config.yaml
vocab_size: 9508
bias: "none"
init: "normal"
lr: 0.000717
decay_shape: "linear"
doc_mask: true
Each number is 200 + 20 x the weight over its row's rms, rounded and kept within 0 to 999. Layers, rows and columns count from 0. The size before them is the row's rms in percent of the matrix's.

# layer 8 attention value, 640x640, rms 0.035, rows 411-510, columns 576-607
121,196,145,202,220,200,218,215,227,213,179,197,213,206,226,189,217,202,192,169,195,188,211,200,229,200,199,182,190,213,217,223,155
124,178,206,204,199,212,178,229,201,195,178,213,203,206,216,205,202,203,176,246,222,224,180,191,186,179,210,198,186,222,236,167,189
126,170,220,206,228,244,175,178,202,167,185,185,194,203,195,203,179,202,190,199,185,183,206,180,210,211,237,178,224,238,200,199,195
126,255,196,223,194,214,196,208,204,139,196,195,202,182,210,218,218,177,203,210,223,216,205,218,205,212,200,177,226,168,224,201,243
126,210,182,178,160,161,233,153,215,208,189,215,208,182,201,194,224,217,180,206,184,235,182,211,204,218,212,225,219,169,202,190,184
124,202,220,212,193,224,213,181,198,208,218,233,190,212,223,203,218,228,244,198,222,240,200,180,216,209,177,187,203,183,197,219,177
126,161,217,203,232,190,195,197,205,188,205,207,206,212,206,194,221,208,196,195,188,222,219,213,209,193,210,223,211,187,197,175,206
126,213,154,207,215,225,202,205,165,153,193,197,185,233,212,225,201,202,177,208,207,172,193,212,219,204,209,182,182,208,204,192,181
122,197,173,177,192,210,217,180,210,218,163,196,213,202,193,169,210,213,188,184,207,246,227,185,201,217,186,187,204,195,200,190,160
122,202,209,194,227,190,183,166,201,199,169,201,203,224,207,220,180,201,220,207,222,192,210,198,209,213,204,202,194,188,224,163,212
128,210,203,209,183,202,207,228,196,191,219,166,200,223,191,229,201,205,182,193,196,201,175,196,201,204,180,197,189,217,190,171,184
123,255,192,190,219,215,245,190,203,240,200,213,190,213,204,190,220,168,211,192,235,157,160,204,219,195,206,197,210,189,225,185,215
118,215,210,195,215,179,201,197,221,207,209,202,189,205,216,203,216,205,235,211,246,214,214,183,207,199,192,203,169,163,186,167,200
126,169,166,203,231,205,207,195,218,181,211,201,206,179,191,226,223,217,178,206,168,200,198,199,204,221,175,163,220,192,214,188,207
121,189,256,203,175,212,220,180,186,215,197,196,187,189,191,221,200,176,189,228,179,203,219,194,217,165,226,182,180,193,248,193,220
121,213,181,212,207,199,204,200,186,222,183,197,194,230,208,184,204,227,180,205,224,199,194,242,194,186,207,207,226,191,234,217,203
123,225,216,195,206,203,189,196,204,181,219,190,208,199,190,185,213,206,221,226,168,223,218,215,204,194,183,186,196,188,229,199,159
125,190,185,196,173,205,185,195,212,234,246,218,199,201,210,191,242,182,200,212,187,224,177,217,195,211,206,183,196,190,250,224,173
124,198,232,203,221,194,219,194,210,198,231,219,199,167,188,218,188,178,177,175,224,157,209,198,196,204,196,207,222,199,235,190,196
124,193,182,194,178,216,197,160,193,180,202,226,173,211,209,188,184,218,215,208,233,215,179,210,237,206,218,192,209,183,209,207,230
124,190,216,216,214,184,162,186,206,211,184,198,196,225,210,207,234,212,193,224,217,186,204,201,205,177,183,183,197,198,204,178,146
124,177,168,187,203,217,219,213,197,160,198,185,212,237,189,196,206,198,229,172,170,206,193,193,241,198,233,169,182,215,202,218,183
126,171,230,193,230,210,178,156,205,171,230,184,184,189,222,173,232,200,222,218,192,224,226,205,206,184,220,191,211,236,244,197,211
126,180,245,208,224,208,214,215,193,210,192,203,193,209,183,197,205,186,185,196,198,202,213,209,203,198,186,189,198,254,154,222,219
123,189,139,203,214,214,206,188,165,202,182,177,223,210,218,174,153,203,233,192,205,162,213,198,240,184,213,200,173,242,230,185,192
118,225,205,179,252,197,199,208,182,241,206,209,184,210,205,185,168,227,193,208,196,198,204,210,196,217,222,197,190,198,185,197,183
123,203,181,218,156,217,203,243,199,210,197,201,200,180,218,204,180,196,186,213,202,200,224,189,185,223,200,185,222,183,210,186,211
123,192,205,193,205,210,197,164,201,170,202,183,195,174,189,184,221,198,200,205,204,207,200,195,215,200,189,202,216,210,261,231,180
123,214,220,189,193,171,183,179,175,216,221,196,187,180,189,179,242,215,209,191,204,237,198,172,221,217,175,218,215,223,171,172,200
118,208,170,172,178,221,233,214,225,222,185,208,197,225,185,198,188,220,239,207,193,184,224,201,193,210,201,207,193,205,188,171,234
122,267,202,197,197,211,201,225,192,229,223,207,201,239,183,169,205,190,241,190,186,187,201,186,189,191,184,199,191,178,197,235,199
122,172,200,200,203,191,195,210,201,128,189,177,192,217,188,214,212,207,201,206,218,233,196,198,207,200,145,183,200,197,174,194,203
127,204,166,198,226,171,217,176,190,183,211,191,201,222,185,188,205,206,196,201,186,195,162,190,212,206,223,205,194,233,211,221,173
120,166,177,200,204,215,200,229,190,235,209,246,168,201,186,197,145,222,227,179,182,212,207,200,195,197,200,219,191,204,241,133,191
124,230,199,224,194,177,188,213,204,169,200,181,193,209,188,189,207,220,200,202,167,221,198,219,205,182,209,193,191,209,226,223,221
117,175,223,199,173,211,204,214,226,177,216,189,212,191,208,205,232,169,196,213,201,208,194,182,166,210,196,207,221,188,197,197,176
126,178,201,192,214,184,194,178,204,238,218,205,227,211,185,185,217,195,168,215,211,208,196,206,239,205,196,200,186,184,139,216,208
127,221,202,197,184,172,194,194,187,244,211,183,204,215,206,217,218,185,206,233,207,192,185,216,184,225,207,227,198,223,190,203,158
125,209,240,200,167,209,208,189,225,180,177,206,190,208,206,209,238,186,190,212,211,166,205,202,246,217,166,214,213,170,196,240,200
125,194,196,202,157,187,198,192,172,203,216,196,187,212,207,209,202,205,216,223,179,159,195,229,226,245,161,199,209,209,198,150,199
125,153,204,185,183,206,222,212,204,170,219,218,197,181,189,210,217,219,216,194,211,208,189,203,191,209,217,242,205,219,199,228,189
119,179,165,211,194,171,179,212,208,214,209,219,216,167,212,253,200,196,207,240,206,154,229,229,197,213,170,223,216,202,184,199,208
121,260,176,186,192,215,187,200,208,243,235,209,231,229,231,234,205,222,212,170,175,204,209,181,213,218,167,219,158,207,192,177,195
122,187,171,192,165,180,193,216,190,163,218,206,197,193,194,225,185,212,223,214,206,172,202,209,191,168,183,198,186,180,172,220,192
124,183,183,200,261,210,200,227,213,188,175,217,198,182,208,211,220,206,196,203,172,219,197,185,188,236,187,189,226,192,203,182,214
123,229,168,193,210,190,193,220,180,147,187,191,196,183,183,202,175,188,201,245,198,193,173,193,216,190,195,218,211,150,215,235,196
119,193,162,210,178,218,200,196,225,146,249,225,209,237,201,180,194,184,187,215,189,229,222,205,244,197,190,184,176,196,205,200,207
127,170,186,209,192,189,195,187,213,175,217,221,175,227,210,229,206,182,212,193,194,203,203,211,205,215,188,186,235,186,241,198,169
125,187,168,216,197,220,197,192,205,195,196,187,184,235,203,157,198,182,221,196,188,178,196,230,157,181,194,202,178,203,176,195,202
127,192,232,203,199,204,214,219,194,192,206,194,190,171,194,201,196,171,220,171,207,179,209,175,207,178,176,201,174,197,153,176,209
124,136,174,193,219,179,219,188,190,175,176,218,181,179,175,202,211,210,165,212,194,191,213,196,200,204,240,178,221,201,180,191,199
124,190,183,189,193,208,196,230,179,157,198,183,230,191,191,219,213,196,203,188,201,220,227,168,191,217,212,172,198,218,172,201,194
124,248,194,198,221,228,197,214,189,181,189,189,222,188,203,209,186,217,172,191,232,176,181,225,203,202,194,186,174,222,197,173,206
118,191,162,200,171,191,217,217,196,208,168,207,201,170,205,200,213,225,240,215,201,169,204,203,227,184,205,197,202,212,214,164,182
123,227,201,197,259,199,214,209,206,172,192,186,195,217,220,167,188,198,214,201,202,190,210,222,221,190,241,179,202,193,174,210,170
123,217,220,196,216,191,185,178,195,128,183,221,198,216,213,195,195,187,222,213,213,227,186,206,194,191,192,210,211,212,214,185,222
116,244,187,184,176,171,205,237,228,205,186,192,207,208,201,220,201,157,178,173,196,185,180,202,146,174,202,203,167,177,185,191,208
122,227,209,221,182,178,217,199,195,179,221,194,223,198,199,211,220,190,203,208,186,215,185,168,210,166,169,206,212,179,229,202,227
122,208,180,206,184,188,176,197,217,176,200,191,196,228,176,169,177,200,223,202,186,175,201,204,221,211,209,186,208,193,177,206,165
121,195,188,211,195,185,183,218,185,194,190,223,160,185,192,225,199,204,185,165,222,186,190,196,191,201,170,226,215,182,190,189,164
120,221,222,188,180,190,182,217,191,245,206,217,212,231,201,203,168,180,191,224,213,187,199,205,176,240,194,200,225,175,173,216,228
115,237,158,215,198,202,170,238,237,199,188,203,244,211,227,238,192,234,198,195,227,199,177,207,202,218,201,217,168,196,148,248,141
117,231,240,186,218,188,224,169,195,226,182,207,186,239,217,166,209,190,208,187,227,226,215,192,160,238,202,227,211,189,199,213,222
123,203,237,204,175,203,218,183,189,211,202,190,206,252,201,177,206,218,199,170,171,190,199,215,189,213,208,217,184,188,214,192,186
116,214,208,186,195,191,182,201,187,227,244,190,186,198,216,239,220,228,204,217,190,176,179,208,187,190,184,227,189,215,167,197,201
122,213,166,181,184,183,181,187,206,228,207,193,194,215,205,174,176,193,188,190,206,229,215,197,181,217,210,215,182,210,203,208,204
129,166,216,211,210,176,169,221,190,184,186,198,186,172,201,186,182,203,204,212,190,220,167,199,185,202,186,198,201,181,188,220,196
127,233,215,213,208,227,199,174,208,205,198,187,193,186,196,201,173,200,189,176,213,211,202,193,217,184,204,214,177,259,202,169,191
122,186,194,215,191,209,167,159,217,217,213,194,201,193,214,181,154,216,181,209,194,192,193,210,216,186,178,208,200,218,175,180,214
123,196,191,203,205,190,206,208,212,176,221,185,197,220,194,189,184,220,191,191,218,244,219,206,216,215,186,214,206,224,246,187,216
122,191,198,199,186,217,194,221,217,228,218,175,186,181,198,184,206,196,205,188,152,245,201,196,173,189,221,206,190,209,196,196,219
121,199,193,216,206,202,217,196,196,229,188,202,173,180,208,201,209,174,202,178,196,217,201,199,200,179,201,199,185,149,202,199,195
123,174,244,214,220,229,195,214,194,177,192,211,180,192,196,203,189,218,197,203,214,205,178,202,163,188,171,201,202,173,185,201,200
128,226,197,195,192,188,214,227,191,202,190,222,208,192,194,186,216,188,194,237,179,170,218,203,150,222,207,212,178,235,212,208,186
125,176,205,210,153,216,188,154,196,202,205,197,208,205,171,205,185,205,184,203,195,227,204,197,191,177,201,233,197,200,183,186,215
126,218,222,196,213,178,203,205,187,208,201,178,202,219,194,187,221,184,197,205,202,221,221,210,202,240,189,199,188,155,243,230,224
123,201,213,182,151,180,211,238,169,210,204,204,204,214,211,179,267,200,222,226,202,179,200,203,228,182,182,209,175,214,188,209,193
122,166,185,196,207,193,206,223,183,228,211,182,188,223,187,250,227,198,222,187,166,214,191,218,193,183,218,223,201,237,184,215,205
122,190,203,193,169,201,170,209,202,178,219,186,187,203,203,212,173,206,202,198,229,212,231,182,227,223,185,201,202,222,209,197,207
125,214,197,204,212,183,211,182,175,164,225,200,200,188,206,215,213,188,207,148,186,179,197,224,185,178,168,184,218,193,228,171,242
126,158,204,178,203,195,175,210,174,185,176,202,172,198,208,198,217,205,188,206,214,225,195,178,233,214,188,198,159,210,168,206,194
123,157,188,220,227,214,230,220,189,211,182,222,201,170,187,164,216,205,189,174,219,181,193,212,174,188,187,203,223,162,236,200,207
123,220,216,194,200,217,235,196,202,212,218,196,219,162,168,178,177,191,175,191,190,211,191,199,241,187,247,210,217,215,221,181,250
128,171,190,193,193,200,204,229,189,187,210,169,187,236,223,171,177,217,231,200,208,205,224,202,199,199,215,172,209,204,226,165,215
124,175,223,191,199,239,182,205,179,196,189,222,206,173,215,211,239,169,226,182,200,242,217,172,223,172,190,198,242,191,197,224,190
125,195,203,194,170,199,227,189,200,175,206,164,216,164,187,157,208,195,207,147,181,193,180,192,194,196,197,184,209,217,174,178,213
124,200,210,185,212,213,205,232,179,231,188,187,191,191,206,208,190,206,191,178,175,199,146,186,189,179,210,218,192,190,206,216,229
126,230,190,205,183,214,211,221,209,185,178,181,202,171,214,175,212,168,220,230,214,206,206,200,204,191,194,187,209,197,238,206,196
121,187,215,189,231,179,199,208,201,217,179,233,187,206,185,195,226,191,213,179,225,188,206,200,226,245,215,214,218,223,202,201,161
120,171,193,203,208,193,152,189,189,197,206,189,181,203,213,197,220,188,154,186,206,226,208,180,192,187,210,211,180,177,175,213,178
121,229,228,226,177,211,192,207,204,169,166,186,177,180,212,183,234,185,191,183,216,191,198,189,226,200,216,183,212,167,178,221,184
124,218,229,190,191,203,190,174,201,212,218,214,205,183,196,159,220,186,190,179,230,193,199,211,177,215,189,223,173,198,182,179,161
120,225,233,221,192,205,171,202,181,187,187,207,167,219,209,206,197,174,182,205,183,203,211,212,216,225,220,199,209,191,202,204,175
124,192,225,211,187,198,204,202,215,176,211,191,219,222,209,191,171,185,230,197,214,190,191,199,157,212,198,196,221,179,206,197,220
124,244,226,220,197,212,199,174,201,246,209,194,188,222,216,206,202,184,224,215,180,215,217,191,215,196,214,191,181,192,239,170,185
123,196,233,207,198,170,211,237,169,193,202,196,192,190,198,208,207,179,205,202,192,221,192,178,184,182,207,183,187,194,182,176,211
123,174,239,191,184,210,216,213,215,188,215,173,227,199,188,175,219,177,228,175,192,160,187,193,212,193,228,191,168,237,187,176,204
127,187,180,194,237,201,185,201,197,235,201,234,196,215,178,197,167,204,191,187,200,214,237,207,218,212,181,201,239,201,214,200,210
120,219,214,192,172,212,198,211,185,191,188,189,190,211,199,241,206,215,198,202,213,201,191,191,181,165,162,213,167,247,184,187,228
119,181,206,215,218,201,189,151,173,208,203,193,218,165,192,204,194,230,195,192,198,195,206,193,232,221,158,161,232,178,241,173,219